Weights of a small GPT-style language model, trained from scratch on English Wikipedia.
Size: 13 layers, width 64, 2 heads of 32, vocabulary 4096.
Architecture: rotary positions, untied embeddings, capped logits.
Training: a variant of Adam for these matrices, 83M tokens.
Each number is 128 + 24 x the weight over its row's rms, rounded and kept within 0 to 255. Layers, rows and columns count from 0. Numbers have three digits each. The size before them is the row's rms in percent of the matrix's.

# layer 4 MLP up, 192x64, rms 0.157, rows 161-191, columns 0-63
095:153142154078096145126100125164135074132158164121102109174155102152143154136158154120095102129136128158140081126105131129152144141105135113123136137104151087122114124120149084167123129117156098
096:085122110122136092160137129116135139095075063176144130125100192106159111141123128125096129110079118127113094119130105129115126143134126109118157096155133086112149140114132107137094121149139131
105:143120161090155113159126059130112134156128090081107144137108126179129133147109110119095155118089152109134125076112126137138120136195130110138121118126143103141123140125146113143120140167160136
089:136178118159134130159078113117144150116122087111127122073164128146122122115159116145155145132104134141078139129141126168140105140141057102090126137127119127115123106151139168100132127168143144
100:176095056117118116135143161097118144105124142108097107116142143121112187100105089141132118147111108148132124114124111159101148142152111127128129138133149148142113099136096121164164104126069138
103:116149108124105143145146084168105120135149159158161120124126175095181141166157155111083149128113123149130169123124107118093097116143119123120144133129156177105134099162136112148122100107152103
099:136157091117135147182118140125125110103126091139130138118099129136094128143106160097139163104102139160139138149098120136141096155130119069153174141116158109146096100147163115120113068106138121
099:116088147111125119139075134152127094141138159149138091167108188149132126104152131135125156109141139140106144102143165149152119175113125092120109136108147149146086116089150111108119158116082135
088:130139133148117109172100121141140109119095145111127059084109147099179138158122123143124106094122159127149150139073111140108123143132127129112099145124122124126108112189115165128165128095097135
104:147085098094119150154126116106135130159132145126163162147119113110122148104121094180200139064135115152130115141123113098106109118115113138114127143122139116131107105146101149150138162113094168
108:130127142111105138112119124154185115165127106099122187101134152101161128129098114131131134131167117137136131137148096080137162088148135174102099117144135127075142142139158133129148135109167094
097:102105176091177079104124143131153158138081114133102109130077151134114124148143125123114148172109111105112121086127113140137156137169115147179154097119131145132120140148134126134154131085119120
104:124141154121111096098141136126125162127109142170146134156155134101162063172162154130150107094109110119122124135141125107094169141154099135143139147143080120091095125123109122171171126119138119
097:126155145129134129163142078106118146131116175121120090110103145112086127134120118158088109150103198150173127140105173111141130111111147140112140104096149102159168149125157157133134138122131129
088:129119082119152148148089132117122114115114141084108173149119106130093161137102120124139154119144103137190142118118142087130102106136122150147144185134131115183154139082141122143145105110108108
102:094119098155067096149153136079103132104128122140105127151178160150116105128109115104137084114118131132122154138138157126160100145160158141117149134147110124109159106084135098102145164142136105
095:153089141138152133116090154117163111109072099156157123090150129119164115160113128097137128101172151119101124142150118144156092089109137159119132132137079157120144132141105177133126112111104136
105:112169141157160117132126102139125150126128138137066128126149061142111134141119134101117143125126143158146100100152181133121128125160105094107125125135153062099168156111103124141109108109126112
106:108104133101171167126131106089108107134082117110133155136075103130112141164167121104129116113110120095131120144130159132143125135159130065098162144124145164113117123171156155139151103103132140
090:100076147115115134116160110115068130196098151116100121162136128134146133131104117136136136121137103106128131148139126145069127160147122087141140104096147131147130128102131143167126175167107122
105:119123119096119176171092097141147096101125127166131128125172137117187100140175098128161131154117136137123148122129133101125168123104108125130103084091122123171115114131134123162090143138152142
095:111095112121153147101147139153145114116136132148109102135102166111129143161138132093116084128102086112118129126130112110139095143052158166111134131136091137148166151183144144148156126135136161
096:121131118118126110157087109107093145145071163097129132131086118172101135117116152145140180158126127122119137129130115170120104113089092097102142114093165123125180122124146141117122122124140174
102:134137099159137102057131176120146115121125154122121135130132170130130153141149104177134139121134081149126130132118154091104146157075129114111112118110117153107128111161165137078126147125161151
100:140104118157122104097096157132146132114146109142111103157123170123104150082124110077147127104121126137146094162156166110095127105130134122106159111136083136156113123093107159154162176159139124
113:129141083160098128116135131129152106136136154142182136114105131088163157122118158151123111132129132190107149108131103090152137105109154091126106152143126119135139128188108109086088115153135149
095:127159122147160111162172114183159133136169150148125107094136165105171114124128092141160127154131086130139076097096141139133098117085124120118159132111117135143133116118147108125087109148118141
096:132090167133152132125123143131156156142136162104154146156131122137093114083118105134100154152122154133161133095106116091108108127165075164158156133134158116120130065168105134144105120111135133
100:167135112103101110145128134162127110118158151127100139110093130122120129148121115126158103154153077186109175124133137131132094136111153115104146139115096134151137136118092099141129083172168173
094:158092096147122150098150077105189163114137164099119143149102094109141141104188116131124154133108152133108121127177102110148142129159132165101131137138152164128133107103111137123118130141130134
097:168120161118137144127157104135158149135130111135124058129136116137144132169100126110125131138104074130078121169126114107146140084144111122114136150160127134160131137174126105137075172124130112
# layer 4 MLP down (transposed), 192x64, rms 0.143, rows 161-191, columns 0-63
096:108116113119189115129173137085108122139135123113115103089121129107130162158131128142122131165138129095073128132116093115132137109115128111105127143193129164124152126118195149137114110089132115
097:119089143113146141134101121143156091151179154147115117110109097129134119157154095099146146107128125137186131151141122066108137102096144131124120109104147144168148149117070119138146158128106108
108:122107144145101133139155136097147144107159164178156161082112125141132091136131153104115099112069108146150131117174129120123131130133089131147144138144112103179161120121103148127119128099083097
091:094159116151100131113093111141145123113093120098148157144120131140143135119152142135136137133076129178126146148121127147108153163144120161114095118121074160126088104116101161095114174154171116
097:137150134139124102143085132161143132153138137139115145173131114107123137153153121165153181123123097108137119113113107100117104101112193155173083119110128154141146083108133130099082109130129102
097:147156119147100129112085133130112113165147097130103114132148121116138129157164131118114173163103100118090133153117148156099105151130116081162117131176159132109119132130073145100089141123118174
102:135109108140128141140091140130122160142149127122086123145172108107106078121120160109176165139196136135118135103161107093111139184088088125115128093153118145153131131117158129123125129128135130
098:108093141093166122151082110102204117165145122115122102154155144109122107159114119145148152142143122152122090133126147141145134175097087139109126122096104099142161139093147119114115123134138146
088:199091100124145104110138109120103134110176122154127158120131137149126120108119159123117130112105167139154120143128138073155152102142138171124126113159122142115100091121095113108132152182098138
099:153137125130111150109107142113138171117066118162130134178159114125106115094104168140119138117081121115091129156161117156114124151172140139149097138134126115150088126110085141170143108104120115
105:082133142137129131155121142126138105141134135103140133149147111125149078184156149118104145128113143114110143070107130119119118158136094071139131130122206125143130097144089131129115136141116171
096:116125157072124106145140125194153149149150128144115099149116120117110135125126112140145133157150081089125089107098150108107115191100106141089138162124115148144134147104150096119158144123122119
102:135096130133157094107128111160135160146102086146129129166117110107149104136152145185127182148144144112075108170120112141097145087103098161161115125112114143144112124091107138107129124138138116
102:136142100160109180124099174122093132144110122121138099114123119083109121132103125179123187143129145098094156154159134108109149136134122102105120093107162115152106152102168133115097134154114125
091:197130134083137105141134148143142125103141141166183114131108109106106077148123125160124124157167108119150121101131147117104136172157145122127112124107108132117128108099147122142065120092135125
103:142160146099202154139123166155123145108130147149159137141105109113124118111107143163108129097124122118125081140109150155127129078107132095133102160096188126104109113114133129150133088129105132
096:143136107101093148113129148095160119128121120135151112125080124116178107090116166155156118135106144086116094094131110174136132123162119142134106108130128148101130155146137098115146146127149203
103:124187128144134109107135098141094153128159147112148179142121133089141091143144108140087131092144095131155124130122112123106134109182135108113089128068119174144144139142129132118135118142163102
107:150153154084132144131129104129154081129131176168106114089143135153142126093163135094121106126142104087156132172157124091141128148091122121138124102095137129148113141107182118137161128156111128
091:140139143112151106108130089154102104161124140110136121137160107134151121149152080107104160142125119155121116126142125128126093109129066073120132177116132139144122110184124139137105133155141192
103:157121140135098106120133139136087176124116144088106118113143140148125083115140138148135108116144149117129131107105103188141119168135141130104109144114060095144086124141141168125168107155163121
095:091133159120121144136135141124113117174138171109109137121117133170115117133173116114146149104121137122124166144152100096122138094132099127163175115139134112121129101139120064087173073127120114
096:144119115089122138105091128126117089138170129088107117142112088116117132146118131091139115114079119132126148114151125137161138116168155141101143105160176143091151154144117135120133167189158156
102:109106130118119134149142139092129132111166142164096126144147128158152127140097109099087164117159131135207134168122147149109082128138130121113135123183094116121128131110136138117109125087079123
101:126164116153116133128158125147102175132146146133174131112089121128121139078124104121125115186145129164132108142133117126137166120121109109170127058113108146123147093155129138087132082117142113
116:122125124132120103158152103134133108156131107140125127155157142128173113125124115154116174177137103131111110101152118114120137110111092097115095140175116075101193122142129132128098084098137163
104:116159133153100115098135100114126155129132126142122155163186128133161083148132120152110113098145162135149100095140114162158157177130117110150083100104112136073098118135123130122114131118145165
105:149134110132160136144126161111107132141079137113130123162137126148087129132124146131111103147115090124089111165141095154127149092130096148095117158103181133091130139164153158145137123072099097
102:122126116150132105117142092100130163109112126114164129124111107180085131144098160116123117174104181134135133118110121162124109137181131108157146145067149118166139084139121151123149126112125106
095:183146154130151112136154156101073119113136127113172123156150134106133150152099143120099084142129090130150088164089095113105144123119124141120101167152135150121139111139158132100102105116124169
104:138123109144096108153135111125087101094140090124119113115106154176117149088170163131109114103118171125138130129088148201125128144139133109153148137142137159163135105119134128113133093095147158
# layer 4 MLP gate, 192x64, rms 0.163, rows 162-191, columns 0-63
100:089169125116115160110106127102134110110123112141137128123104153115153176106137158108142126124132076121083130141136142085113148141133143159131187110156146166092175108132143142088130112156114103
106:138116080151082136116120127135120131150117126104191149138079139135093152091133094121156107145124133139085143149122173164126121120092119163127174128110124115106080139117139171125109130110119128
085:141090134123129166133139113132129078157122122164115129135121112116156076169111149109126100116137095143126104178120081116125151092126166136190157122132144121125115155100111140105129109085107144
104:125096137096109095118122134100094111106119121150143101114085108096135138163142131106150113152090118159156143124104124148149127152119144125096126045150175106157122098141107104145135107153150113
100:170130172167146180121102150154124135081104154138118093095106121096147087103134101129156135159133127099169129092137142114136148130135144124093138113096115117145172118148129151135153100126161139
094:133117105126128166119151135110154149130174142135091124138137081131114128124119147101156137128178146092145110105124075166132145106150174140091125126123122167095150111106081120108161129130121083
101:186121092114118129137134111090107133106155150160097113093143105153148109127167149166109142147105116107097118103153130110163157124113104102104145137139107103097132140161131132160074149118159158
090:118128092156082144148109154098123087133158135139117159123124181111162122120124151153106146104124112128112146122125100132110151108129143145114130155111098142073169139128129199152144161089131123
100:135150093095137110123145112118124124083106163122146129130145099125097141158128100121128093146109150110081132137077157094164152140127147132124106142162128086133169155099114126111140158171174109
097:107189139203105150145167099130148120127108125131118094145126127157098093124109128107106124158107145096152119117093132096181130122133137140085147115153131092143143115119152124119118092149120119
099:175127141083118112101114139141127114121141139102109195129164150164137125136126154099182112124134092166157129127133103105125144131071082136111131131128136118131097115140109100172157144135112146
106:119095126109091144127138110121182133123130089159126106120162187101150130150132104133171090125118129144086158103102149127114127134156093178133161127115150105145117108156158114149114125129115087
107:151132156141130129127096126070118140128153138105119108135090145130139137139138146088174119160101104166162128111099121120125131137147101127143165105145177100174153163116086110141119157116083110
091:131182111110109147153173141150116123145116082120140106108176149120119129129134159094105140104129124130155135116136120143151123106138098129179112117079105146197143137091135123141146087133101123
092:130092134131088094112143099158106128118130088124157102130137138114126153131137119102119092167119104152172132154141128091163131150139127136143140094145109097120091086174126177118138141126180099
092:088135121166113110109137175119136070126195130154136104143140135133102103120124126103084154112100155127113097161169111137143100154121139147106129115138129111109103105084126085123115132143159113
113:184085108123124105114123123119132174114144079097104137150150112137103153087092158132146118141143151142132100131155194126117133154129104131137157131160149075139145148099117157137121124150110119
110:106179079151138127156152125133146129100123117166108135093134134138152136106107095110114174132098156130120130101121143094163132120140141142155132157121137099139175144101102117101068118159100097
090:091092130110148156109146127067111134113127155110097104149149099119176120142088086135167138145150129124156090135156094178138141147099125130115114137155124145117118141112106136169140106170120120
105:097108090090118168157118108122160090132096107121098139099106115174165151145118148080112130129077096147122145135091139119118129120116159127140133157099139123138165125144134120126118143164179107
094:120179155155138151114144143123147117161129060143094129149086140088123121156164078141161094125137100131107118073134131119110136157125152146133142131134146141129145129151147123099181117129135114
098:145146131128111160125135119121166118094153100149106163087179123125142095149130134121126099101161112136110123139099126103125197163135109164159162154110109143127108138105113075114103119099140118
100:089129096122149124100121132184119123109117120113164145075118167132131120161148123142141136129073099134114108187123173136119129132166065099151153121134122130092145125114136139141120160121134137
091:121162063119132168109136110134115122154132175107113118154124126139130097132171135145119132150075158133145127125128122152129109126156072088141132092124168117134149167131110163113128083135108150
116:113139148168118153129146083120137153130123150140129155109126086138145148133115152135138156146114148161112130077142119131148153127116058097159118151084159109083167109124139111122081111132149130
103:116097106126109125104104129103128145124163103172134135127142104123149116124108141123155126134103097185101123124109098083175153133151119171146115115149134123135188159133091160093129146165157130
095:097144136149150126142106130097150119128122132129129158099109149146127136094147088163117096098124107113090166074151099093106119169172109147135194164112113125111139129099113144154136143139127121
108:127107084095109138132132184112116130132121152118157166074130159144112161117149124102158120139132092151087141158136152117063131140101107128107117135141112108099136118105142139166128144112164164
096:139112106134138123101143099096178140131130126105154154142124059139102121144158159112108146109111132103120122142150115100148163153149151105107144100121140152148154118135136153137109057180107122
107:121125146166135127089148139129103101109189087115120149100145141121112132104093104131110126117098165159153129080093083172145133163117162162174116116127108115132122134125142119113130097124115152